config.toml
d_mlp = 448
vocab_size = 8192
norm_place = "pre"
rope_fraction = 1.0
qk_norm = false
attn_scale = 0.125
tie_embeddings = true
init = "trunc"
init_std_up = 0.0391
lr = 0.000628
lr_head = 0.00683
decay_shape = "sqrt"
train_tokens = 233300000
dataset = "wikipedia_en"
Each number is 128 + 32 x the weight over the matrix's rms, rounded and kept within 0 to 255. Layers, rows and columns count from 0. Numbers have three digits each.

# down: layer 4 MLP down (transposed), 448x128, rms 0.0768, rows 208-238, columns 64-127
# gate: layer 4 MLP gate, 448x128, rms 0.0842, rows 209-239, columns 64-127
# up: layer 4 MLP up, 448x128, rms 0.0814, rows 209-239, columns 64-127
down208:116163221114113157133093131125091165095083095105083147126187124200099126133155152161106135150143084130035110098141099087169102117154122106127173116130126134069137097147139175148056132161154147
gate209:104159098096106127147166109184145168121137130111160167136113225144133139123120165160143119162127152134161116117130125117082134148107221133089141079121122117075132156110098184056145111126215146
up209:131203136058146134131223118127147128125149119103171107098120104088105105100185157093126124159092143124134152074134084117143101110145108037154090133174118145108154146131102086119189173161107107
down209:123139153170064174097044163141151148115109156121134111097095177109076085150114163167133153138157125176093128136201140132161154137145155161103092121124160180127144181089132074118129137113120149
gate210:145139135144139079126137144112145154130142094159132170160135096131100136113096151135077148134095109095155203170180111210097105094154150154092110117118076140128115195086121091075146161127163116
up210:143116070156082165084110157150139160089151116118185100144115159118054170156105117148113171175119152117148118097086084119144133090154121152137114139098149115159167107152060123149112132079138068
down210:067157113084136094107135093137102143124114130113110098138109125151165097104134121089184113143127116141096163161121130087153140127122101151178101133107183102134119132113115053128153222122081094
gate211:137138126098123160119091085099107160122129139139097182138179086132116110186093071124130128157073108166124191128121178127121104150079103149137169132123150140113224097141115184082140105123204144
up211:187168152099070153116151129103116084126121152177147091142110085164102140116145165132115111172153121178145153176232162106108118106121198114079122120077120178154125066148073159087150108136085124
down211:095101154190157194074089167125105137090113104130150090130144115117137134122169120123119163176139084091137112123125197120128101221162113054126123120148145138108193168133153071130106082115108149
gate212:131114111181095150173134149130149186119146115109138154120103127101075131158131113129106147127114151112159154123130125110150158164170099127167087096120111162135112103104024167042114131099186079
up212:080168152128212149130085144212171168129126132147069103179094060089129196181120157115179076127128124110175123141113105102086117141137140155127116185113154132122124072138101144098167136092124152
down212:107151111151095069134121130115117147137161180094127138170101107100153110198120085081122172160156164102126120086130122166127107168117073119107133141079099070177121116135080094076117164142149122
gate213:141094071143168114102134139122091120066106099181138102125155139110067106171103150129141140121166154125147127143083161155103069134163129061089116084100075125111077157059137083095158074134062079
up213:107177129105211140158201046099099188168113105087170090100139103177117094120115142145126163118142120086131135083106145124144152152150152128095098102151062117111107148115145114112153143143092126
down213:135088131100137153125055148137160134110111121181140171195143137152162142098114114116121153117178132124106087153181111131119114156137134110161175146131098058146116096155125131191074162088162144
gate214:086118078163149150090184113134106106106115156155131127122180152144124165104143197140109103202106121064113079147085122119184070145138143181110164191147171150131154128132142130134131138070145111
up214:125064118121131034108126090112112134139041144125127122127142166087119095077108061078128129118127104133145137148171111178080127135141100152089122122202136131131147056180142087060121129126161113
down214:112132177093104127123105076131108109091098128124097101139133109119161045121119128166133107085093111111121111115141106140147099164140141122095104086120086160139155102151093065110086134119149139
gate215:115103050141111085073089113123177167164163106096131199106169081154115142122102079098144151132114101167096105099141160088094070110157130105161159086117108128058173111153174137056141136128083134
up215:100149140121155124131108092091128119118155183095140116141105136174195175069102123152124088111146099199125165103100085145117166147176101106141154111117149159090059129125102164115164168126090139
down215:145097155137135117138039133158108137129143163096156136104069161086113135128149168136124136101111088103096044131143132121145117058117141119178129131066115134134078079091088040118119198111160127
gate216:161143088118093112098081136125055139074108170167138120141150145131119143100143103141132162111111120167146076136115147111078085137143158118140142125138193132176083100114117104135148108158192133
up216:153143142179175105148171128072148134132139111147092147142103110086195156092093169136175183119140133114127129132105107097137134143120202129127145105149130130068087139093160151146163067161106177
down216:119148064095108177117165182134129132091134117123124170145136128102129102084132094109120111174098085195181112103118141151085144153170083129104140116049170148118135205127096111122149081108124121
gate217:161121110164128078161153191115168181091126174199071122146119122137074161057190158147048121106074108189089135076096128116094097089160108140162125187149132098101122134145144124128118112127156099
up217:133105153135159136179107189136196104124084150134129143157147144151150137131126139102149107116131158101177159112124084146137096119130116154074160182194047117147105080138099132154125139206132078
down217:117167115181116154125114123133127142122122167089140121138167169146168169111141169060113108141103091089143083176130113059129185140133103149115140147097137128121116122135092060118139182063111196
gate218:121135132159150073148176133104102159121086136173123117187099090129126191076086163138091084132128124107134155083121127130119206087151088132142128118124140113105118211100104100129153147129134065
up218:106105120085052159102145118103131160114139140129166093117157074146146170170169189141156152165180142107118161092146083096084076155169111132151141125102076090115119134168147151156144102110073180
down218:107058138171103136130151117133128135137160109137172044058087145099137144151104160162130143160180166103128097109172147108107120117099106079112169117148108069128115195098149170110148149161115110
gate219:070137098132107075128202128093121119159112118111133196096123198138112171140126136148111149102122098123140157186074152071075113128150177063099170130128129117122139067139123139121139085149089109
up219:205105180110081139122090150069166145151105187133164078125119152128096165155202111112134107107216092102187185140100106188073099102116142072102134154105090112192110117161089118138133169190128123
down219:072158125143114078125127082122155130120121116095144172135155157103130126124122113128094104062122114164118135111104173135134136178149153132156130098128128195137104077128154125153085105124138130
gate220:092153127155051103056163121196123191163094150154145117049143149115117051123137122118121110113109159085133095171157154091133158128155173135135173090189078143096137120086114125126159160172088152
up220:153133140128120106137167162122121141161120139122139094134135147080102140127166128078172133154191145099152163128127079131169073071195137129116100072129103154097130107073127109150162107114129129
down220:168136151099131132113057124118131150088220106174100132127138125121113145154143120202067107171146148124177120124129089157084185159155134116110151141150143155089111120151123129111146116146105111
gate221:072210139147155124133133116123136204114116066052129153107160117151118135158140152163189122126119141147119072182105186139143127117084078154122149137131111205101104145170157151133126185088064105
up221:161153155082085126077151115111142157164078141103051148195132090113089130130165088144091125099102137144123151102154165148155145172115144126162112150172125183140181123137114084094127171101091160
down221:109066167108124088129145135095140159092096127073146134139085080128111145151148155119099117131093133115098088126116153173136131178132139208148096165124147108154107110157119119141167120171117125
gate222:098170154173143064180122134222086116195163098112140159133119137159113147177110195106115125094090116153128136092123150072114140149100193092076092087112112112168131102126138107088145172143101103
up222:077149122082095132060127131136144145141139108134166157088158183147144089133151093167148105159163118128158169150136159125075200084082097077154161097156221151156139163151109148081108128083128075
down222:116054129064179120123111109127193142151135123132117070155155098127114123171135161157062060133101133122148141113077129148109126161070094164174176148118119115151113098120098122159123102135115127
gate223:143172130148146166068107102108173097062104132131110214127141168131154156187133105114147073140073138111116153148100177100159126088131114121133126151146152175113149073153139128158168122106160164
up223:144129133127118062152080108087125166120123203047093142094178069119163126102157072129100151124138160069163164103118189108176161123069183128125125118136115201124118096089103133085119138095084125
down223:086109164113142118115128129095169148113180107101078138224144142074100128107097166146149064074058146111125148115134132140149160064188215124154100132169119111101137137089139135107187077070097156
gate224:068094077172063168165146116109068103094121108133175187120147074148194114084111104138108110122125168126121138148109176141137142084130175153124134110101129158198153085116154142148115161132113171
up224:129049100124102106178060129126137114092108141113079148171156085121152096114160120144138063133167108112128190036118170162105144126132113115155109178122083209074166116061179114102171138180118169
down224:120023134182111167117108124095142140157141162078161138089084090154116147115103137145154105136111115105112158135109170053146063118142159129122125165127152155123116102084172140070110160098131177
gate225:154190180172121133116127099151106175081140152111148139140145155147162110100119145101138079091115127199102101148059172115129073124113149151128131080149127096114127180162100095192116084109143062
up225:108085104138108120154120133156064125130105133226141153097100121155129138147190155105133191123112125154146147146122154201147094116148139182178089169135101105132131168138168187143090100127120115
down225:110140044189125121139098155109144133115123126122144138191163202099163130101160133069193092182149100134182151123159152165118081187131136143124121134117133099122103118107169135111124107139097140
gate226:107084170143178137242183171146160150085136135101061091172098130124136103157177112150157090120155166143150168177109107177190067156084103133104135067148171137122088140146086112166130136140167173
up226:122141067104131111088136115106137128105123140136086172101122086131156094154120100140081115202115133120098163138084179142146083140127116118105084183086141125128148078141148114140122175074120089
down226:117144167100101162187125125157144125127143114126101107181067124089067162162109114133142102109169185124161103161102069103133142122114080121177119138125184158129144108158077039143123118079096087
gate227:109142112133140133103143174149150191130157118103182163113163160209166134094118138137127137108137149116112193130156131169144111165197119126094120147104158170139116123131109165125102170109126137
up227:146106101144164167107119096140133110090143159157157170149080160104106112106106118177094180224210108118142135090138168146126053102158121157180065109120179065145130167107112137091121132147158207
down227:172084160181128136151111092178145116075094143151108108196133110168096088148174069122170091096131114124105152164140078084147158176095135101174081105093118132099133138108130156171133049133112138
gate228:139094159116115149109170137136124155177151160188163084150173101103138091117176108088158156100172085098142130190132140088149102107136162130092130157140128161100165109144125113117139098148228189
up228:122094081073110096164158159133110068152196073147128127099129147121045106131141153094134129126124110123162137117080132123137147125104097153105143180190126099144136165104138130175091162111110114
down228:117197134192096112136139129140142202141144140138095121067119091073084121095083145150133092113150159129096100096151154128106144136149123173153142119057155141143135121133144154153159120119110112
gate229:109097083091136135121160136109119108113098120119119130132150158126111099149166089158121089122205100180132132130155124128119125113159145117113117107134145148037171143129107121071198105168124127
up229:110103177142141141158168160101103109122155141123116117156067179114122084171120102114154147096126126117185142139143161164097108128083114116126084065145126091119090046106123082064100187073142128
down229:066194117114079132135108092115141134116067073129147169164132099110085165112143147170096121164105127112093083074147057134176152127123127153104121094083118171108151115173054179150175117157106153
gate230:093154146133149148122177179150112138194128130169114145119188113102165092158148165075159110125192105143148100111156098157104143121135114100105156157175094154064078066106056095116083095136220081
up230:137145124114173133126135173084086115107185105154132138173117157148170122123130161117073113083117103094132120162188110129122098106116106071118092188121120149160017156118131158217146117176119124
down230:155131139204104139111106157154213155155181148086145088126133179070154116132110105183098104151073075106093155117124181076083141185142170156165152094154181140164090145140101101141197099177070049
gate231:168137152161098151145126168059168138130172144137137111104145088076127143111132116098062144135092170183111075078108128137158118083125156120150182084156063114133126125139200160070159124121126187
up231:112074132134089121130101161072134172145071107173120121139113119134159117122130120139121143156070093188142184122167123151130053162095084112165105173166108026121067121152083143102082125081162135
down231:122111135097106143089121173156121158113124066156167110140206096094090114132137127146138130136056108105133206065176100125148140135154106117198137109178164093100078156066104161114095173133148098
gate232:115096140236118177142140139109154147121151118179172158073080161136118062124204156108150126094098118092196159133089086129146083210097164116094140169170114116074107114141077111166174170155132093
up232:140101117145132130154131165159135077088164147118163086142152127108192116097154166113142169182140163078122107114210106207145099153170226127128128141144149128117169100151127147156093110171147093
down232:092147143148144130112149094156158165114103086125080133117211121125083116134148147160160104170127102150143199077099141126109178100136130107110087090103148130159158106120180087122124101084091096
gate233:116116115127088113157072109116168087089115102139089204100150134138102151126128134139159120138140152165217103110141102165104074139091122103106150079103142204107111151180181135064170146154082125
up233:114141161105081149092051166124084079140129141084124190159116097069105119139105194121116099127182093168169157164144155102103201166117180075127137159109114107117125073105144135154155090109123095
down233:101116090135174086104128103161072124115160107127112124130137146153147119106110116138150166067128119115130137124132124178139130185121180124087142121109124115134132130160106183148175100084204095
gate234:163156079157136176103103122124165155134087132139168124152153109140116071089153158113098162115127161148168160079176087123087043128172104120094214155123160139096145120177155148223147100117117110
up234:137130139081151139177178138173125126075153146135106069178113122165156169078164167116103209132192138090087095064212141102091096112145153124159100124130141171089150152130123146104129140117078140
down234:128133149167135137164129119145148072159096112106099075135068146128161118144117139139099090201177108109096097120132149151121144109219118129079113114075110104094110105130181193190091163149122153
gate235:149164178159134129136100113194131141131106146066190093167129143061153123185089108076145155116210107075140129132138141125097120145086119087067139088159139101191087095151153153113170141060148102
up235:130160099126163156097141060157126075156119129145117094145120117127123155176178150097130095148160113181103141160227177132093110053117108166161086133084113167105067120119129206122116161156119143
down235:130143161134151156183085132129123120131161158134097081153095073132143164081127188117110154129121124127104156152055180130154121141103155097149186146140091139131144127107141133152145112088073182
gate236:100103138146160146089126109176111155144076118101163159143137128104145140095126126133122082120091126162097222122094115147095105124159101050140103113190099093070140112211129137126192091070139106
up236:180098166143178112141078068104137147093075180244134176174146142138074157088116136104138130118091166132116135083104110154142162167140103142130152089159132148097114107153171133172090158080086175
down236:103127137141078120164099101106122126122145076155165127189151102075129114159075184106106131104079122184133128096117106069175118010123118067092104094131117091146161122141087128140169133088155158
gate237:097103153097062115045131060153151094158109163102124166134099153087120114136173112119109151097119074110125154143175146179156038120116137074083094089126158099107114158131118139111112101181116113
up237:148143143081171118096132149135081083152087080130119121116145163084099155086118083133176133119110092171185071095148177086110136096104078090123139107088155152123124144120165108112155134115080136
down237:141163094130160117115154145100184157100156137100221103114068119127151110101141122063112154082082139123096137129159090180162139075118200159102163155134154142132132103108129183171164121110161117
gate238:165119131089113121188092108139128137143123157114136188128127150132167122153124137149167077116119087103124132171077158126142153126126149101087136190169034214131193125174094117151148101101171088
up238:208160088162172080136158126232128184181140109063111100172148152151136147116071127073127146159167090170109167110141130145045182163136146081111174087112140158092090137076080121106159079111141188
down238:142047182141146083110183205135181121136082148082144118126099148097108208160121112083110054062129126180131107131116134127167206186115092080143154211119134110114146125062080115152092111100135143
gate239:140169092138113153090145171141174146146151182136154080113129166122137080091106116146118091138128160116152137116084127118058207114122123160119145104156167159089141102151140101119183183096129107
up239:132082057089151186136166162156083145127134123085182114090118075135138148096121100120117129139133132110144107188126147131097146106111181137097129079120136132100160132160134103128121128097079188